{
  "n_layer": 12,
  "d_model": 192,
  "n_head": 6,
  "n_kv_head": 1,
  "head_dim": 64,
  "d_mlp": 1536,
  "vocab_size": 2048,
  "activation": "gelu",
  "norm": "layernorm",
  "norm_place": "pre",
  "norm_eps": 1e-06,
  "positions": "rope",
  "rope_base": 500000.0,
  "rope_fraction": 1.0,
  "qk_norm": false,
  "attn_scale": 0.125,
  "bias": "none",
  "tie_embeddings": true,
  "parallel_block": true,
  "extras": ["capped logits"],
  "init": "trunc",
  "init_std_qkv": 0.0398,
  "init_std_o": 0.0,
  "init_std_up": 0.0398,
  "init_std_down": 0.0,
  "optimizer": "laprop",
  "lr": 0.00163,
  "lr_mult_up": 0.752,
  "beta1": 0.9,
  "beta2": 0.99,
  "lr_head": 0.0173,
  "grad_clip": 1.0,
  "warmup_steps": 257,
  "schedule": "wsd",
  "decay_fraction": 0.856,
  "decay_shape": "linear",
  "final_lr_fraction": 0.05,
  "batch_tokens": [65536, 131072, 196608],
  "seq_len": 512,
  "doc_mask": true,
  "train_tokens": 681100000,
  "steps": 5672,
  "dataset": "wikipedia_en"
}
Each number is 500 + 50 x the weight over the matrix's rms, rounded and kept within 0 to 999. Layers, rows and columns count from 0. Numbers have three digits each.

# layer 7 attention output (transposed), 384x192, rms 0.0704, rows 51-63,115-127,178-191,242-255,306-319,370-383, columns 96-143
509506513556494559495542497508466450549500536463537478485477461539513483486498497535510451515465503470471483469507501474484482484482471479543508
518491489549491541490447484499425533543488480457498539509479460491547570509423487484522514438542518504482535505486521408510441492552512504481532
541499533507524464507474485507514514483504484494447504505474517513526534445475530495529500448522506498541487572480485451491473540526441497521470
466480509432471486543520454439493464519469501472528505516510494529527470490488490448510472515536485500528521514537514524517507513466493536501492
494495527492521553502525501483460546514492478516423481509518536471503470504510551486493532501455533524512509514526504442555513460447498511506562
523525480472489512525509534504461522460522495536512490479527506495508471522517449500533476500501554529549529506520465505507477467495522494506396
487509449509489522494516510552482502494453498478499522525512531529522579516496491480488525478467519518541541509525538552497498466507514507469477
501490487468502521537473513513470535553480494554482453567534519488486470460500513475474511529525518527507453461465496526436476499485548480526489
497468442514508496486430497471486510482488461484532486496499475493530524472461507482506429537535471477491489503535540446515538476509528526497497
517480531525541480459483487532471477462524457488467499505490455466473468516518546506472557503493499518491458493478460420510502522516446498517498
526477467484513476505474545489474457531508501481533528524505460489492487503575488474532457494534499495507483509482512511487491517474531479528515
470463501485558511495486510485475508479484439539494538470487455512526476505474548455522479515482450505455489502474491452582518483496503550531525
477466535523489462504519488479504523589510486542468484433531523533499554505496533516526538502509500501500480487533492458555495510469499471508498
506501482564541506468550497478490406585516577442487439602464595501478483479563457593545529523511492451481462532462503540428498440526463475470518
532527413502481538521451456455477424472489466553520564573520503479529528522424517477534533524522468423499467452578533456546505513659510449554481
505515454525547494470489459537572615460461476506526498534461481516527483484483560495504476394580504494553476562522578531543481526553452427490534
435533500467494441486481475519520477387435434467488512562548516503522444407605412531534438602544483523549522596499549591529556473421395486462510
525501587548476460544528452500426555423503506519514488504529595502541465492490484458488573475493454589615503549511520554532485453466517532503568
525460517491481527543417543452507407440563642608469472511577502519495501514489457434432523492500539452476472566520469495525517476496545440516385
520473539500426502490512468573470480543522550519420490528594506493522544527535478495454534530440516532545509549508517568456540534515450532515513
437445469469492508509495516567512625461528634552416421570539475464496506455502488485500483551536489485439519496478475413418480521563511420562501
450474400532452504515496456500465612553553345479563603418516398514591540518453642476487460490480507427552555444528551391570515529481322472514560
484481401495476497477445480506472523540615468500439531519590486474431503509559552495464558441518479545528481495477461516538493427481382441548537
481396484481540464475482536504518460556539549536419472511478534469410427479515529419478590541558490519415433515515550464432500525525610475502488
467527413433469497535482533447559469442452520515547562424479472522506515505558523474491452480496477558538520487464478518559542499465523587517481
552515542623439401417541430455465535649494435544457412507469442539564541526488538504507510486649447493569527470577477452484451495459560456579501
508503499530543491461476483385556526470476592470467528568473489533508510508642562582472539495526523479506537514511503521458555470504496498556509
532463530533488587501553562474344500507519520451547474477545410558490472531523533528511419525431498434506429416565453498433503477509430436395485
534490535544482584519465467544381459475528480467402606545528482491571537532329466462531531486518506566516532522428493487423469474545463494474468
451496502423503506546490443456575477364440452438490467504490521427407579400427582504593504512463554463490526610516417509495526548535429471430445
449515454433545524574524492433449453409472496514556483427528567505471504595468420472579477495547510482563542530461526600547521586527517531518550
541540497436540514532440535413449525468481497494422544502481516506570463540441521508508490534435577570576527487469427422577474465465520455565551
500538454451504546497500519443513501453513467493497594511588532588483471536515448443554456554469518546519548527501502467558483453468493563549399
494391388527474508467492546515523548525447524454463577508551448510529671474476523416499478458501545485517486564588524524482503446492469446475530
564492457455534443554479485527498515473423475600433454566520446500506632452516468431415422470602431494476459469412417436492449560454528459457551
473493420482389547605436495461478562581582517499532486523565508474469519499464569492454431501517471461539519533493592523446511493509596428599464
442538488472560458485501438564450432512493440517487469480425421511451509531559489500450612494496556558468433463446473457579486520465451488433509
554450446476510508510474587505416432543516496456600584475486491488517479495635450518532432505535547454493450561518521514489505568486446476493503
452473448412568563428450531553436525491457457501469548498435421539517453493486559422498580481441488548544552479432497545571486432491598493522457
447447421534445430522513537473562501558466417531480448391660519569518559555416556514558596535493447523534440527516471461536547530461518393483497
475464468530501568490501517418486498552526516578476514523469554563531420624592613503510507552612520547378480554446463486449469515431459531504525
499471558545512554463551483507332535522485556421570422488447387530542442514522524552479366478359470492481498350548458352490503444466386462499568
483517475583530561498458492462375509544470461389473634527489476463542632495397463475503545441524519539489513518376568459422436488550478519440567
445475476500479477547534462515539554414517465489368536547512623568525498397422523525556455442489505533499516685462463479430477571490344610490468
451502497362496475516531408412478476537444480470522469541538479479549388506438491469465568465501542461549551507571529514515497564544548565537514
526471456449562561536492565466459554553503450498363525470503548458475392498513537460474567500407558552512548567505497411571454481430483480533581
537562441430484574548478478496361590481590526533547546490579546528485447548469445508631450540445587555533507502560488457613415485549503540597355
496412460475528459508477562440448625482380472481498486488508562520520626516526565449474504470458537505548548515519533610467436446534537488503480
499505547464599503535467526463433577526391492605461511581511550472514557599530488354426397404518542575476472449458506526454410534434530500565539
521475446513474511556446448440489517498497560473511412512576481482518556463433498446494290542511415390474487476554518536459526426504620494580464
565469515553604404443532490513475507484549408527460470516466457368472462509551495497431560471450474561443379442532572467549535529552397478482488
558493470477490528505478615523455364540451448452587590516500405508531458507589472404522422446522538411613406558437472609462560590469457444607553
455462537519531540489510496505458527528461489490473577490415490494577460546424512485515480480438477488479520554371473553615519415476502554512491
412418482487502397496547546417520522570533531559456463385606546585455580528378521519522533562446575456605451524540544443588541494432507430519477
430449541547588432544478486412456557516482552468471613519498555492470486611621557498477544516518467565438484503560474440452542486459442591582571
559469527545521548551551579454428447543480495419535534535508483542411445449486559538452445478518516496460429452609508486544536407467439495426529
475470477552507599585469438493379494645426476486476572538518441466494545489361507474513550432583464503466542455543492410439409556590426515498495
547566586441565394636559505508500574456398489520447386544443482418483561477488491452524368461457519490524571624451493467497480528488420449465520
465546488390541463518498493372430465467495494547487521545515556480562448527554437457543563538545443475522499591492556473540530534549503553457525
453488507512453524477505465483418532453522538569437485560539569485505486523487492450494591482442535554532521562515486460560499422422536509533619
514599463419508523488508497481483543439505488537528463556621526461488523541574420503563419580463550477482549505547501526559416422395531515639391
556489373525422547485527586542496511519458484439450509501545490549544708523521428372499437513376546525535542527499490608494421467421555460477541
570493502535528462507522468451470503561485535524471563594546486439541583508550510434457441508569488562439473395423521408472439518464492489461540
472434461474502502496463463421406522561497502466506445479539436464549475470501534498504444509532497430495533492521601404421563501578571449538502
464480478498541472395429340549504514457549406567438472428481472461392499459510456522543584445506482647581451476468475397507533563504429442460486
597520457498484450541525657513460497614469573434498568558423464433531534546620540481511450525488537491439443427408588541419472438510535545495476
494368420566504586407437489580472516430513493612465582455469497559527406536453585398624514479508438536553475556495449427559509525485600521489465
527430576524494321511507504414467453673397476514495481478638493644468570504488599485447538451553536531481411483581483450557525457362452468507521
455463477552536477475466514361475517566485517549456537511501529552525461611652583550528467508583525526407526578478478498421554486475431483527535
493468572576543577484562517500351506533451564441560444502467402503513404520512526529556390487428476506501444389563517373424463406452404468514544
471451477579543580529452467459353469543462442404446665528497492471545615561356471502507592475547541515493519555462583430431453419575486524471502
443498485482529427490495460507552569400499537482384504550455548554447504377402546529530413416512541580554497684474469465446474541506366525440467
427500495425517431522523384370414401506378483466557473571595530469546460532503446456500498510546552475509553533528520518544552556529503627545535
546516459411550532565479530469454555506480462479419497496545586486536418466509496457526560517443523598519571531524462375559515481436488513565575
557588463441466574512476536457413531463571545521527522481592503539467450512493457455560460547435566521523511496568490445586430476534522498596313
502462463506468505507462557506454597515359536500446457520546551519510647457503523445472469495433516479613554528503518621441470558543551460483476
508453534457560501565468498424444577439444520589439444617535535505472573574503482396392430429540547523511481467424519494451459549470544509548531
521452389503441545602462474447435558561553487504531469478567447459519559475458555443467357504541459387461487499540537478486485446512567426534538
523472505540523404412496484571523502524583420560448455519465452431451421537573512521459576469544480601495392407500545448569528499491394408517519
560405429488535464544454597516435410520523434439569518501522419488510438478592501419508482505582512443570411503495515565446511584479508467591479
465476530522592547443496513511497498540416479516528643430422484522581435572446532459554508448495456527434513503393460522623519420479540562528461
462444492521493381489529499503467542585530512573470456393624514567511586540386570488531563556535549496566442532544533499536482457416518393540495
# layer 7 attention value, 64x192, rms 0.0615, rows 51-63, columns 96-143
455536540516502516498540557475434405503424559493566472549476433539536421493497491569481496456444462496455506495516498458528524524465412439551492
517446475465543638485490550458470523525571524426402570540459485505594534499448462464492541480527525529488565599428512478504527506459581539466497
548498548431558481565570497455490505490476495574405442445518530552457549415512556508562418474424531569499531533401457520530499575552390542416445
433482499409451557569550377423506462526455442479543516486491495468568517540451475509452494505421499507462516433494580509448584471537522482452482
519552508496534515461540485488506552488472456484398464550486461471533542529452465563477544457457600531437517560525499489636471561525524416623589
483524519461486529475499528496476408528495455500554605459521514581416513485431528435566591509481553567538592461571442514534460459501494406564468
476521451489511509473420503419499460511444447459429435572410499610472548504402611451543532432489538423558479527518504509461552421472494540341453
532586532489528529473530476431408518471422477554408616560442519459540470455569482419489472421596519564466560542437519509448469508507530417455570
598446408469496546569473583491543528498603560520513410546527633396468560442498519524541481511559488527526505506573533486435503397461562448554520
508474520584531413524534457561478444498525490516522493553456467463556520559569458487474588448552528588473461463464451505549488640481466476579495
527492417545513428510526611453506517506515513431476543485507434540482522575535520442529464461540442469486466511452572532481494535490551561559453
462504469451507550428519593534478533502515504479518597537433497509437461437462542482460432494488430563384478569430393491478431498568597552455464
490510467544483445517509504403537595498571490676452573421532514578550477532483570589507465482490546479446395451557564512555490501470506471433436
# layer 7 MLP up, 1536x192, rms 0.056, rows 0-93, columns 96-143
396488518523529529541425475555536420496514572523482560575518470480559498402525476461492485495533507579415439556485467561491528474492508496429465
457486472578501455497480520517541473478396594463469488500483490464554545484482449528534396446495480464510552514467568531491488507508482402421526
398566459565519488465569485602549509468529553452514540558550481386623567526439497493409531576500531508451594461553437479510479493551604455504509
568495495461542476482545491502461459504483552436555441574538374436513539627492535465527450528523572589453565517495514490505420566513513531508504
579531496521491423484530440559453530449540409580532515480519440546409560418478390548562383474448442546472518569568473537491506508539540351454519
511555414572477444466464519422531522494435510558558426426487462591445379381533546501558486561438567499519401448556559490536385415572539576479494
435407497544579585609517516464572499491501455439442533555516454514531442488540439428545386553509428474535513483530487437519506503473507526429533
450442533478512382515514550496440505442502561452620445389562500387517483668582557458463425567563474520464547520538494542462492546506544472551492
478455478550495411504511550565506386485508449505515532526488415466607492475467576468462468466559422561480446575484475508562475536533485440526558
429546547433501461461601524503543444496408558620551401398562505478601425538469478490425430475494404446547456493506522587457479457559486559430597
495557484582502546456453443503542524443479511551456532536438525459538483486540538474504442496541555487558378486560468491533446451499509508605438
489516557486630581468479511486546470516562490480523445536538496443566477477447460431516486470468453559556437521510537522469444435514441393480605
568444481473523448519545521478567424456562566503548503445536535506492440494546502421451497514513480612570528551522575467469541522525546506658567
457453526509488483526463558498539452494554529497456502531591473527577503505517560522449517464530528555623488482503412522412562548582551456505582
466517530459475498547513540535425517486498540558507403508515505511530582442547522518545450477617408571564506534526464528500511467507498499512463
428533520418553470496503462385540450471447543477451459496527497487539464371419513459435425447549558547618501494521402580513482504508551554497505
507589534580449455444557461544535486480551566437528543578484451511602442513481465478434361484483348499471467495496474553495510597520489425576463
514544495424519480437503536498426484470466568516427510523529477481517509431391557539570452499507479520515387576612530508535485531493514550497484
520522463552522566572515509449464474479501493439520523416476405589455489521559443570499472502513488497453487460444509561551475546515542476518475
542521490534486480474551503549550519475506615495447418437505479585502433507505546497549471503506502470455472499579604526583459564427449553457471
460588424497512397505521508539570526482581595528426544507522550534493502450387481498515518508506446550479490538422528477504460399490550457564402
483487510522479432374524558545400472486547658525447552434592449598529500542464514444561360514558490440546450490485548523479465506523536532550471
476482484479476520493609503495410560486516522427516522463574412498447357498418540439555509470478513605491546468531479541393396536405536469538445
445538535473546474480539448521470512439530506552566590485527490580509493595477537503476415548585543532524515530478470510479469543508465566529511
429569604494517528446517495513437535524617552507453513512562505484499551535520562533513387456546439489426519488459556585479519432443476427516591
516439464530476556548495520515531453445700561524417505527551620497598557520551462491552569510620536516597507432536446534521483648557495523459481
404438438549548499519498510469506456496488489497546529480621410471459577472481486506624440503544554487512476496447560487465384607473496418524602
489487473569494461465504471577548432502467543373499487496467514530572553471469508494462462577605529523505521468568484512459497488565554488505454
496486536496538553461497470408501508436449521497583574484539456509480577509575464493555484482491432445487442498501491484612456466538532438506498
585571529451470464458523538455499476488469497465478449469554440548488460465587470508445439595551572525501475425499410527533460513493526494583492
528495488546564411476398493470503485503501520588487588517499472492572495489511497488493385546494416460511514371510527549506490484586497576472444
486436511459482563485443611542392525453450516439522531498563511481529477464517450524588447497564381524464514443457518478473497489540528375465399
507557568580515411485563490474450431443423467524561468489510596612548488450467403491438479553545487495477572478422470549350396620571536412558582
442498539522493494565492541524450460514551565554551471489449466497587488541521513464447502542515542526475537477553427576507493510537437463473488
554493479486629489524563528408542462511436559569491476553450460479444608606528561472535508516566541481502431488504487555472518490496457588454528
556580475517519537420445537574538437469478519466430553491453440399516575338500478532519450545478436593387491480437578500463458512456497385385427
533525425549517549489571438494464481446485489447560581475495610492494477461515533523506509412533559532506523461551472549512490467587612449525440
412585519572504460547414453444520496461507519537481499468508507437547478486474490436499609577467480470547354518388439489573531468477490443466584
494604480511481550410518470512546492484551498428471619534431467517499497477535498456432368437455440530536535465519471581496510493462522437475497
495504392515493481531478494496519421378548583584533427472551505478545622555550530588531413474410544481512472493501508513409480529508454466403470
524554486574453535498433582489551528473488531397472498409517574572554532361428566447575466499530528564495430543517437534525569438536507424481532
508475485519492421465540539508565493482522526440484459428491550520565536483551545486531504498437545515544463388465516531544462407545567474495564
543578403505456595539437423492475444489539613555535478521460486315543466541538438463517503459489400597476481399536342508327549458492602481496582
540568564576487565486523455595474500474509544538613487567499469514567490499372460477536468536424486486444528490492494541442544477458529485625487
508532559528432492490454562517522474487583523512543522600512476502494514427455513503507486450499455533473475440432529561563466490607599422498533
494521495483459434456580444525388492482570501435525502436553421433575418562457515524527493532563510520540522430487519421416526519469553596504484
542507441531601516502509549507603561478450563527468548482516520433479440460586496478409504558602504469583558529545450474405439565487503461462605
447520546457474533394475595461499542435479464563516552539515425456527423467492487446503477492512570477515419519519473523520467516509481454385506
477545583499511541524512493573550485491549491533526582478498436578510510547374482494532550475478404521494583470556376574467510603624533509455510
341514570602474476504492426513433518472562561502563536484457484498486459465461479539443518513514522528447469552526510582479516498485579430540536
383537574518480456427552500384488502448514547523523414427522453517524536382540506521504372437535462412513462516567438480530446517519547483502581
438528492477504542528409545583553418544438591413500517513508465442567564609569508428615443508473563494475538416449445489511531452550533390422491
505430475518495423504511489423561500464475496518474531514502523455533488539480453468454553508517519470518517524538576516414482526494533478442531
453488504520505471513512590458456452540523519425486514492536532556581568439484494415497547559509520467425456540534460565430504507551607434467507
456550513541464536539416569546531530461598471534529534532534488476554552487508491560447524515536458514586504476449416512508489599551472510471591
539492418497482439518452538511443367480562505588532432466469480487544496502553443652598422474545473577479448443458512519431494437487546539502554
585510483479555453454475474464530397469432463502438535543479524508397451478468499434410512474545529416519466558490507488426532483504496530486538
497491494514558421538465436509486429501460518450504536545454540501516484557414539460501443524507586455539494573570499534543502414495521435522496
478503305492481489548558565577452442433434553589420639480499439469465539477470423406521548456470465603492451513493532518407551400489519429478441
413484538523522538475426585512443527528534523500549542489488489501497568414513578394556479531585431478465435505481538538452524487466479415538456
464664474547568492431552564497413458392510577495541483511484549519488411589397525513507436576526520585499517547349601501517626482457523499500362
427493415459511520539493584505525484456476496537581414457484493554514466450511522434463551482567440605538411507467463483534453534571517537590514
446545506538588566462479438576466511461524540620502573568491574522626312594524469437511432522493478463530533473540478479517503496558525422517417
598466473573614544497446463474398386479460552508483535453520525549547504511496497565557495400486468585537513512514514549399537497474585523458488
479484601602607586521541435513484455484477542487463458464558429452432501506493495522617452493544511490488501554561564525489537585512462483473433
393497509490444448440452586414497467478564567564399490411494488534512457520468553549508454542522462485600503451548454468503533553494525487542478
437456473530541483494433503527481521505514480540494476507461528421493489402360509549534539465506566549512510436458502496516405471556552546534447
567529461543497513527460648493550494473534526452488442492532508512529460456449522438402503490566504502506546456469519508479442459571545473484505
493517518557492428445540494513443497434473521527436501486486574450483539536497430514485471492571404562439472456544512455476502514566531493444578
514482422519497501533433498472533475487467529483573537561563507450506523547524504476549523480479537390591438468445411527485558545442474496445558
449577401426578442510499529434486459510578497468501533574519513594514494437478520560557568508558442487548516563575447463511446570539539440401535
471517545520488521500468556527495448481531526511527492566501484452536511540503504553475345424526575452492491444467583452507563472493573451588482
424512499552483432520610526482546454472592502531534526479509400556524588477425476481566470424598486541446521454503454509580484472564529483457506
490590419438533426497456567429489393461426553454538522560481446540497517512576559519511505497491414530495521531594492509444532492607534489495521
525581496544503517445477358560410539443535419454473510564502474518486479545459522478555530545509528537558429466585591520490477503562547526527536
483488442549493581508363567439420537509482515527459506454473547408517609481452534480520457545484565480481406514431558485455478525628645471466426
499557527440520438508470500483443456488498498545408457441524473511479420458481502484395563512495487515485533428507526606477510564516534362545545
481504453475575458506485439497457536464469554547527550499519513475484499586534575552447573501529454490522509429478522530427554459529436486482490
592561445471481517521529508473425547423528595497511502458515470506452471482511475494530520489520539500459516562501557556449480625518514499516561
507437470521521595552525472554505544461568555458471463520485529463518515478469573447510444443501592507561491450501462619481493484450432386633431
495515473574483513509427570538499466437595505510439470514467501487515496485568546496536552539490517493585524457509382619469433622495528490456468
461510470470513476494515539514562461457579533419586573442461453549517526603447513497443498477489497537513484500486605553426480533453505496580449
450527453539455461531538498527478438400506556469455547484494447451493460571513409509464590443519517535502478534542524649464524493474526437490568
589511460561474460446570521455524469463483526456555454526540536482588431516537458515518528525454524542468535457410534541467537549533454479597508
474445417544516529438521367515531536461512472447494468536505452488477515512389462457523516498513577540486544504540563570498468528607540498476629
442510507481526483470544562508423512478575571537526515513505443502506481507500517499544451550499531497547443577458494506541524556525498439479508
474550426462493480508456430532466537477508625560603476505552567519499459499443493550608517548447552472566508533417541495575433413550510485501475
455460505536477431448528423461511448438499511444452490504487487502556512469550504532448478483528504517656466560610475585546611471457491492440511
558596538551457459507498464403487461502431499463502471558461467527423629591459541538502530520465497555550529461611542568446571585505533448413504
441465494505522461517427520514438541483461539584486608468457527474550500602519491579541496448496515491532495530477447547501499437570551504496455
547614466482492543464484486484510563472525448455494439477534442576489381451474499473549561454460548534528540531536486503460472517582582585645464
557465408403518445526520593525520541382479480619505530456539434438518436540399444521583465491589469507532491482569474536512481526485624482515500
484460471526581516480563586454570458464449570490549595430415475511493551496549534456405460504477529522557450545497493481468457475544439494501420
492489468578569405420478533395514469473470518557546576548466535533435516530504556429484473514515482480522510465539470495510503433441458448481527
# layer 7 MLP down (transposed), 1536x192, rms 0.0689, rows 0-92, columns 96-143
541524510519526417463487501496541487561542503478486524510427433416432502488448502504548573617510497470579511465527580510529478468557477477536492
531569508406531559491508614480473548460474437526479606441575548477411440543467553444395434625542446490429470481563481423460517465452516571488445
481429549468472520572404599527550527527470529596559493462458450526395509581567513505533494480433528495500444532511528482427450448521444603459528
340486530526494539575452570497571556588548514561540487472422468568545497375458441582491544525460416487447477502587512549450425512552531429498486
450473481487490490355458505423567527488477507372527456518586449578487450500538486414496522558565451511452500418453482499495420508573503455550447
472484556443518508476578565528486559612496510491548531531485520517636507511453488512399525490569478473491483480438538507389506420510485417483500
445522514490494474461487493600514519551536457632506461444496508546468539465487516539450603453475539376478564607443432566433520453508509494511502
482582487474472529529423485598505465597540527512444527560507494455425572410513450471450517477499562466439576444444608461490469517539467495441524
531580488451447499474483519503390478523366559447574436439482539516476602513593533540491507529441446467439533533493493566571505508588440521532512
490485528535512531564441516510478541543562439441424529474485514482496535504566574520544534530468583538461515507442453469499564484514573519559424
434475508451422548542482540446529453549502511494512429536596493490516505529481478502447510427600447499514603508518577575502539519445473528480485
482387522496426458447490500515426506397509477568472469468461444559424585545503491591547513491502512543650433574521496497515524537618402622552402
438540493470455508521456537443444547554461457524463506497523485463433494505525494419497490479456543421576568428506372579477397505478465509424505
538601431484519546519418543510533496412498457431561437494434445464488501426404501511406430515486540420583586512511582533512557517555517529568487
506538470535504492516482476472511514569492462491529545497517541425556453502471584523522546546491573449573469492478547508558533570427521478454514
481550546526473554509553518616477447447538456515565565503375547524480471575539505562502548500515497531455470597471574453446573489488496471475544
573524539471468476494406500489493504561530548526439456511547474585545492516483533470577666516471584451538440611466513427461457396533564489519505
531442507575467490429493471398534556517528456547531559486493432538460520597557470513523538438537525574479536562522484533541552560571500539411528
544590539424542474426510474542529522651430556509462471512511608461503536432477499472451524567478537433465464493529526487456496496519497488505476
479574482497508503484465560532582506567561364588540525595484516361464500533524424526468552605531489524494428534445475594455497480593560441470452
521441542465517493435529503533473537521570433439422413483509508456456539502534552565444536509499480378517495504498588444439481548464499567439403
454579548461513534537574567519508534582447467535577502554526410457472565417465499554410456523441514494489471427496432441483440466522579508569530
500496548427498435420451467542552441468487544484501544538525523419461537514558523462430563538541462471584464481547515539524534510582552562388479
445514454563464568560450519470537489550455551483481413539469522490520499427486546515465510516527448431486455499616477548582528403557489558460531
558537396595487489514401509500516550521438520384574466496361465511477423416517501506478589496502487595518511512479545466618489551653442552437394
529586539475521472555569530520496543538531560500519512426528440464451430538494521540475463474458407602456453458497511553461492457616609451489584
562545521469374448567559576609482549474562543515565497489450437516524429563529500544472587494563362495516514493491472520456580448562503495559497
448588512448487548532500527510510506578496429582458442489477563493470484519589525510570418478500589510494498425538499468522598507465489484497478
442645465481500406492512529657471520580578525447550442497560609457550527521429509453473475459444602534443482542506489488413486504479509486520547
433450521563430518473478461576532521512461448415537495501480474568566534468529541497610473518468428434442550634468603623513461476560527526428482
538509514443465507558482519495559513487438491348547550429522463470484451547527585397404522467515439562559481513621455634493532530456552481528511
407559408593483368500542517489529441535527574491478583460415459484486414457519518546433586471589555516454520488548435481444459437439555515506572
561490400477568481528482555465540459657509469510395579515592468539417532453432520455546474487459498485459474447501513509464566433441424666511527
521505515531562566406549452431480465616431529461447543514537504546519530412527573483483524515410460493466502483461553429541496457444491519449565
488497543540362476521500536512482542518525444446526551456548543467534437466371509500449571528478433428412538523460456432510491527503585495497492
482546501537579431513481485448483566574503501506685515495471516520388453536496498506421518635500506483394475584447511427558540539473558532534413
514567510450554445505559485521523506570636475550424460477441489455578531495481458515455486541484510561478530517405492427398522519482445575493498
459475481600575452483561526507485527592541443571512525526471424572401543514522523517524485386461399488403516563558528454450449520459580452552510
413452517475532506444465477496472508487470540519494377510528530518549613467451467518545562572596583513544433581519481439523515466493472620455490
495475509564445453524511551500478445383488552430543520335458546489480486567444562429549563484567497549554534470475479483478443429561368545523528
512442524536514478532480462503500453499545420501547443599433476447431469554518406554511536563523471508541524499483563407434512521482514631507542
474516448474534495526491357469509479620469554543566484600525442520420471540522531433514561486546451479485494522522538423457556577499425478511516
457498583471512447479560644505492450532477427522525573537582476501379491423516483589540509551580512478472479488501611343466500516483419545520410
382503427425436484616502541574456511518540532478484555481526520474471575525389567572425403403565494454402557520465563452504473412569418536588453
544423430521525539552524431484574541405540457501525442437534473562551473565448495487531586551471477534454468497522517527503499512535408620498501
571483494474586495570474491488507494576422487626441547533451501523370621554558447458558517425387523471489538541467554542548543499614509416518535
350443482480521451455534474458446502539540463523459487426575492466523491531487584546582453527460500528537492482489578481501460513403440565514529
622572389477475380481432434512496510284391539435430463480503519556553512538468499451514563540414604626541441537484470507507555471483634519485618
585426532607509457509538525487507570521495562457452520496465506392525494488556541513504484523434531524569434503520576481527476468429455445554497
547524486369508514553480484439512510518519551475463482522604469530541523473496512498495473505455474493476539480492515508557500479487493578432514
483484403531499588501434502522465533589487601431504594440518431434480539539493408604424662503525471475528497567473588497528546489516467506455418
517549454533504407464487501459498480310570505461466425491536467540394530574489497485406516501503476504473423491527500527486458521519524591398569
445612523559522510545467531545433452541539455482477467543510528442472508480504522524556575471470579490473533542479455477570514499441467566590421
521558524510513563469492493498498473700448497494479439479462465546432423549560514520473467451505445476476521434514557463539409486469448558551540
457531429546526493434514473514491498630434570534525497554558552373480439541458538440582483558570514475441460510556591447440497491471497481482418
527483557514478501425520524519416516585402535475496524453495555475504564447515527424429577521469565472469535532465480448512526488550503508542424
452505475486495519450599462471491529498540590460538507495529529560605479469512543513543496526454543483512536451483535576535530514549523456566452
426536503533520500527521552467579502563455471477542495496546486539520537515490444523582463578516423553472533477444467496472438588428462630418415
554428512496432425463588406543450548484513493516547534524457480584558563420554604551445475523487470481503479418423523504419521609473440570546397
506495480523564458512504476446504425514565524396483471469447484508550468509496463593435491570507518501489526473473439507578500470513511473454458
372440573395503526503378497443508528537478388477540461384602529569521463496508553510443436518436460480507538493539430525517384456494421528496462
575472563560488466455516405471445561679515439529480570504545517393490499524593477587481511602495532412482536536521508583544525443571554344494545
562484465527497473602506509511497486486419522471516508497477462504528536400536420365468515517448554475465676519508429579410520490498568506436516
477516589433448431528529563469529502600491562572507463489472467547551519460490451499480555594500561491494462557493491419491479508547449405498530
451434513477450447368517544496434530442539557494517402505443536450522395533453538484430622580510542446453552412544406519362426476548441473508554
570461487520471544594525495481501525437477479495582474537557536482449529483529454434478457553556413577511380656518396516429519447556439541457415
554513537548476487546531492571453488456451500512530503551465488537486496505540470485429496521495498479510481478427423473557406459466524462503499
523528533473527499448522473492469485530440510504511502511478455548446545531554514530542513561542516481481401545455513421490516530457507409566508
572487460470523445555500542536444490692511491433606542521514428537502494485483608544483548440500587512400526473479499458493499469457442485470419
549548559514486470420483509585461439341463436500538517483548550461436476427557417522575474479486438541390537596484469553521487434399504516536570
494521575457453496463503497555561544514449536533500525522581443464459545510501479471459431524460524542515485539419439516505561492508495535574511
519516434485457574514543469417502514585466527463462456464518546494434558471474466474512610522523487534374572581492466479488470544591439606480460
578497425508550597485506513511497503396473548437525554498516567399496460532642535489429503572398475483449375442468523478449493573484450457538531
509388523523503489489614489457535467540475482462472455464543554501516503514518439541445369593505523553436496549506571435509444477432501505472475
491429420512542548534530468516546403519533505546565385565574541430591496514583510422493543422481463447669515541533492513388601511453438497418535
464534469462435445534574415480514513544432467440481425485607439562493458550570480492517526429474501531473551577561577398514518492401493487456497
513492509565531521576539522508543492559548434375554504569513482474518532507560489506610452545525445504576470586526450406551437484493530633500459
538517562507538483436534574520520465573548471443457533443526489528476462482483482479566414494491581490496447505458502507476479588473531528477507
423434444483506527474486523507516497676457417520515446468489487520543548520465485563499461573497476494516534445514445453522485438493472422480455
402515525530554486435422504427608521635449479472508541473410484468428491532492470484438555562493479433532561490508548540544424576597505534487523
470456428507481554471513519361422568452596543516459467480500420436486513544435586490421562515595500458537478462404588505582502445464559511461491
537502561538483501567499530471492569586450475466507463499547517503446493529522492403581554552554476482449519436450398486526486545527526500505566
495464473541482447512505515529488478362436441410521556460558473405477561485482544476540542405527424468464508487610392488534535481481428533542442
416548497494508505488426523407505533551482504521461576510378438435469570503504534472527533485522417495610532458506506519471450491402510545462508
476571542475467507479473515481518466510542515522578596401531466567485553493565567567628481504498437456451508414448488481601529523422497410451387
538528530522488462480542496542444498474482453490544441531594434469514525482563447467462463474474472439531568540462502537461477547432488455567523
567455466452539509531448455509458529391520447493485517497455489517457510454531477547430503515497485571414518396505472534439533495513529553555453
569526441557493579471403450550621446440528486561487434490508438556499464593505471530460356439539510432505488535483506420463395457549464498530490
451447481461472604469539605564471536479560540491478547371555551501568384511484462516502485519500508455504524563454467527537497400535455463568523
528545428502472482593439488442436551535550507508462436470488564485494485465511455524393428597522487550590555483507474506534486535441481632552507
435472499491469437557461444559498533522465551563502519519479523434494620571507461531479516546530371493505470434429528444525470512486421465408491
565521409534520498422635535576544453556478513499552445496435576537486473462601533467565474430473504465434531516416459528458483555513477403466532
439534558565473494493513431601416532546500422481471426588568514503468442530505514468575508471503464489489580449466452569531595507452537513491464